Part of a small language model's weights: normalized queries and keys.
Each number is 128 + 24 x the weight over its row's rms, rounded and kept within 0 to 255. Layers, rows and columns count from 0. Numbers have three digits each. The size before them is the row's rms in percent of the matrix's.

# layer 2 attention query, 640x640, rms 0.116, rows 0-33, columns 120-159
101:145160117138166162150086160141150158144127065100119135147138171135132157121124122084129110138111137136141126145147139139
095:131146106115152085147127139145105131142138114164129126132161122107130148111171086133100111121116184114139121171113178163
096:121070114091159157131079130118150135102114146082175137168076127151129101098162150098145118098138154098130137095123087134
096:133112169145137144158114098135153140200100141093123162113132132120133141149136099143127116121086109136109150133146133193
086:135108131115099119126168114149105108148132188082150143116109111162100070104103128119108132150158056092106141140142132119
092:111134111114146154123125120141161135134100113115133157099173148106159130143109104095170127147135143112174107114111124145
095:125064095124150108147189111151162151120149107135152051156126156141151116143110144140163115111106141160099128109149167151
097:147118103088154112137125132104143123117155146148109144146142162098127106156118121180140163109160126116089135122143129118
075:139131155101140109127107114097111134142124133128138122103107119120116151155127131076103175124119160117137126168131156118
101:159141109130133124103149128143115165114129138154088100112119158133155100111099150101111170148110114123130152131110168106
090:103128129154134113102116100175081163137155091093167137117111134121107124115145092129129097102096168114131106181136125152
090:116102142129119101139130152134151087109090137137118100095162145096130148100129149124137162158160152149146103143166108112
098:129100166093143077153154114135141148110090104183112110142144124156095140163115142137107110125125081164154169131123141124
096:127136127140123094083116154116106147143112102140131112105105133118132112110062154102151128180137118101106126103132159093
107:112103149137104115114129101105119110117089096118117094155102149159135110116098136090179117138128103107130111150148129111
105:128099142115103135122133140131114127092111120139108155141129100117056106114128135151089118146151124118158103169131160113
093:093128118106125138105114129126132140166147100128123125147163138132130190124120144130113146100094133165145140134084144158
101:139140119151124126107135135145124131138067166157148124131115115123108130082123145144059039127153113101140154137114126082
100:103111084114156107149095102121138074148101096158117110131128143142145103101083167142123105120156137101128108089129166079
097:129140117146127094115106152147148122108059121140158123139115121142133157150142131144110175180123118094138132134122114111
097:130154142162128151123135081167118138179131073114152124122115120132141143133131101165118097092129119144134112106101110166
097:122109129130117093138122157105134101063142154156140093101104151146082161146137125071128124132110129104132137148124128128
096:144159146131115110128079131155155122166156146139100085137141117108160130137133115088115138132131139104139111096118110155
089:139106111121158111149177112120106160142129182125165107081082138128123104119115117126130140162114114124139124110151098158
095:123130116131132154124117097144131120178153078128167142124159146098141142108177141111130146107069130126153115121116098174
090:109135115108141113148112123140100110139124133149124159092116144118110108093110153111149107163129062109138174141109105119
089:077152127115167109115106136105157118134075114130122094088149121127149124132146152143120127087121145149163135164131145140
104:138139101118126128175099107143147113102117061162121143116154145106176135136128127176152150126125135124132175151207138123
094:140125111163128180108139111135155165126148070137091135104149132147124134147143087143135120122116163154144130097124143136
091:094157123149154102090118133155138108140131127122129163161101157118118097135128136111124161139136078111148119067099119120
096:147105094148138105123114128134104151107117130144104124119087115150126115155089113131133145126142101170136148125124146139
100:145088155150194144164130145155110153076099141140128131108094144136127153102129096118070085115131159143136125116119090120
088:152151097135113100132098137101101106155161055079151134139128136118135129132154084132126126124120105157121119134114122115
095:118191142170151119125094132127131137114136099090110160099157118107119129156126119147170081120143094134101126131082126120
# layer 2 attention key, 640x640, rms 0.128, rows 0-33, columns 120-159
079:126132133139163119140118130114102091165148114116124114164125154156162125142135121136150097130133130113098117089106191139
075:137148141138138123161103177144116067075133176139104089126056107190132117101141150103133111174121113150140156130102148133
079:108130148142134136097165153182126166128129144131087133125130107125112118109116158123132102177161146138112097136095137106
071:109128123145146109114130133108108145149113119124149141150104188121106126132138111144131110121127132122140096141164124161
073:132141141130116112090103146168136138121128123189096138160154111124129154135102121126125154169154110147087105141133113148
075:110108114107146142081117155158146109092107082123121152138100098153158071141116180134141103110129160137130146163121139169
085:122143125121116146133157088123084157149121114128133152115121107150123103131112132134136150138117102130100144145122122116
079:109125146052137100090122137147101099146116158149113058103161111096135134138094104116116172116152101104111134097143147111
070:120136100129152125100104163138129107099118107075131106092165088127132102184114130103094118146111099169103166103160174171
086:154146106098088148131109132118121085133159120173129119125116143159126140105151152191095121168125144162150087154155099144
075:091167131130111119186125127179159124138127143102101104135100112132092152136131146100109124109172123110146154160152101122
080:116054117183117138134130108127165111121160103142138146163136129111163126162092128114116140132169123084124170112120143155
082:145119160164139144181134151124108137156149112148142138127084104111126157134116142152084146125109112119156145109132129137
081:118168075097125088130112162122125092092172130130176142081164054096139101156134145152078094150119092170143129094095076102
078:110151125162097126140108142147148102132133100130122128139161141173149095149149107127163144186093142120137106143118129109
082:175128128121091158180140151096142117118085126127127103148125169122105090112124144126140142108125099112089114139149091133
077:160130079148105145114157159098138164118137165127147117114116151144134123105166143099111079150138099123119125158129134123
080:132158161154133164099105129084143174148122106147123152173078097151158105166132157079124099144134092099158092171076172159
077:148101172127083146127145145155169119146157111137119121130146125169136088118158151134140146133121122102127123117155123109
080:106166068143149096140132093143139164110108136148096115150155100123122109111111114111088144180134112121192112138162093115
077:103110130116128098109132128134129123083104123114106126113129059083113128132127144115143123148136139110146121133161125104
080:135086150167091099138133101121177116108147098119126102157101164101123144119171121090121186179148120136110142145147096137
079:144132125122098127119071117177115138139115111122117097150121112147177156102135128139122112126105122157120131092130114123
074:134136161087098139123148095102125077067122158132089160117091156094154125128104133139130129149164119095128121097099098105
078:119120145107130133101102104090119117141169092111108090139127122146157089156162141095107094124087158204151162138154112101
075:110130105122124148118118140127166100083141138107175133152106142105172152143140105160085153112144115089120135102079093172
073:106166142136131135128100136105103116162146112097105132125093176160103143135132189125113141137088135102122138119134134160
082:130155087144150131098151091158123135080172097116121158146140109120124140116133133112095144141109151124133124142141087171
080:102128145143117111136131160098173136138074138111120148112103174088143140145146159160139119126123136096147175085105147126
075:101032124160132116141124144137117129124152116164104137138142106094125099142075162146109148128078149120133126064167136152
079:148088166104123093131136182165106135106124140109103112169113160119090134143065139145144099127146079145116131138123082063
078:115065101097084105115131086132132117132132107137122105160121108158159138106068111122119157180166139117165168117161151115
077:156140163145097154163135121162112143145152088153109083114100156127098181122131146142135123124157092116114126104112147117
079:116081133136128097131141149102093102164096108073121109145117140128123140157139116103123132142118146144087152138115128090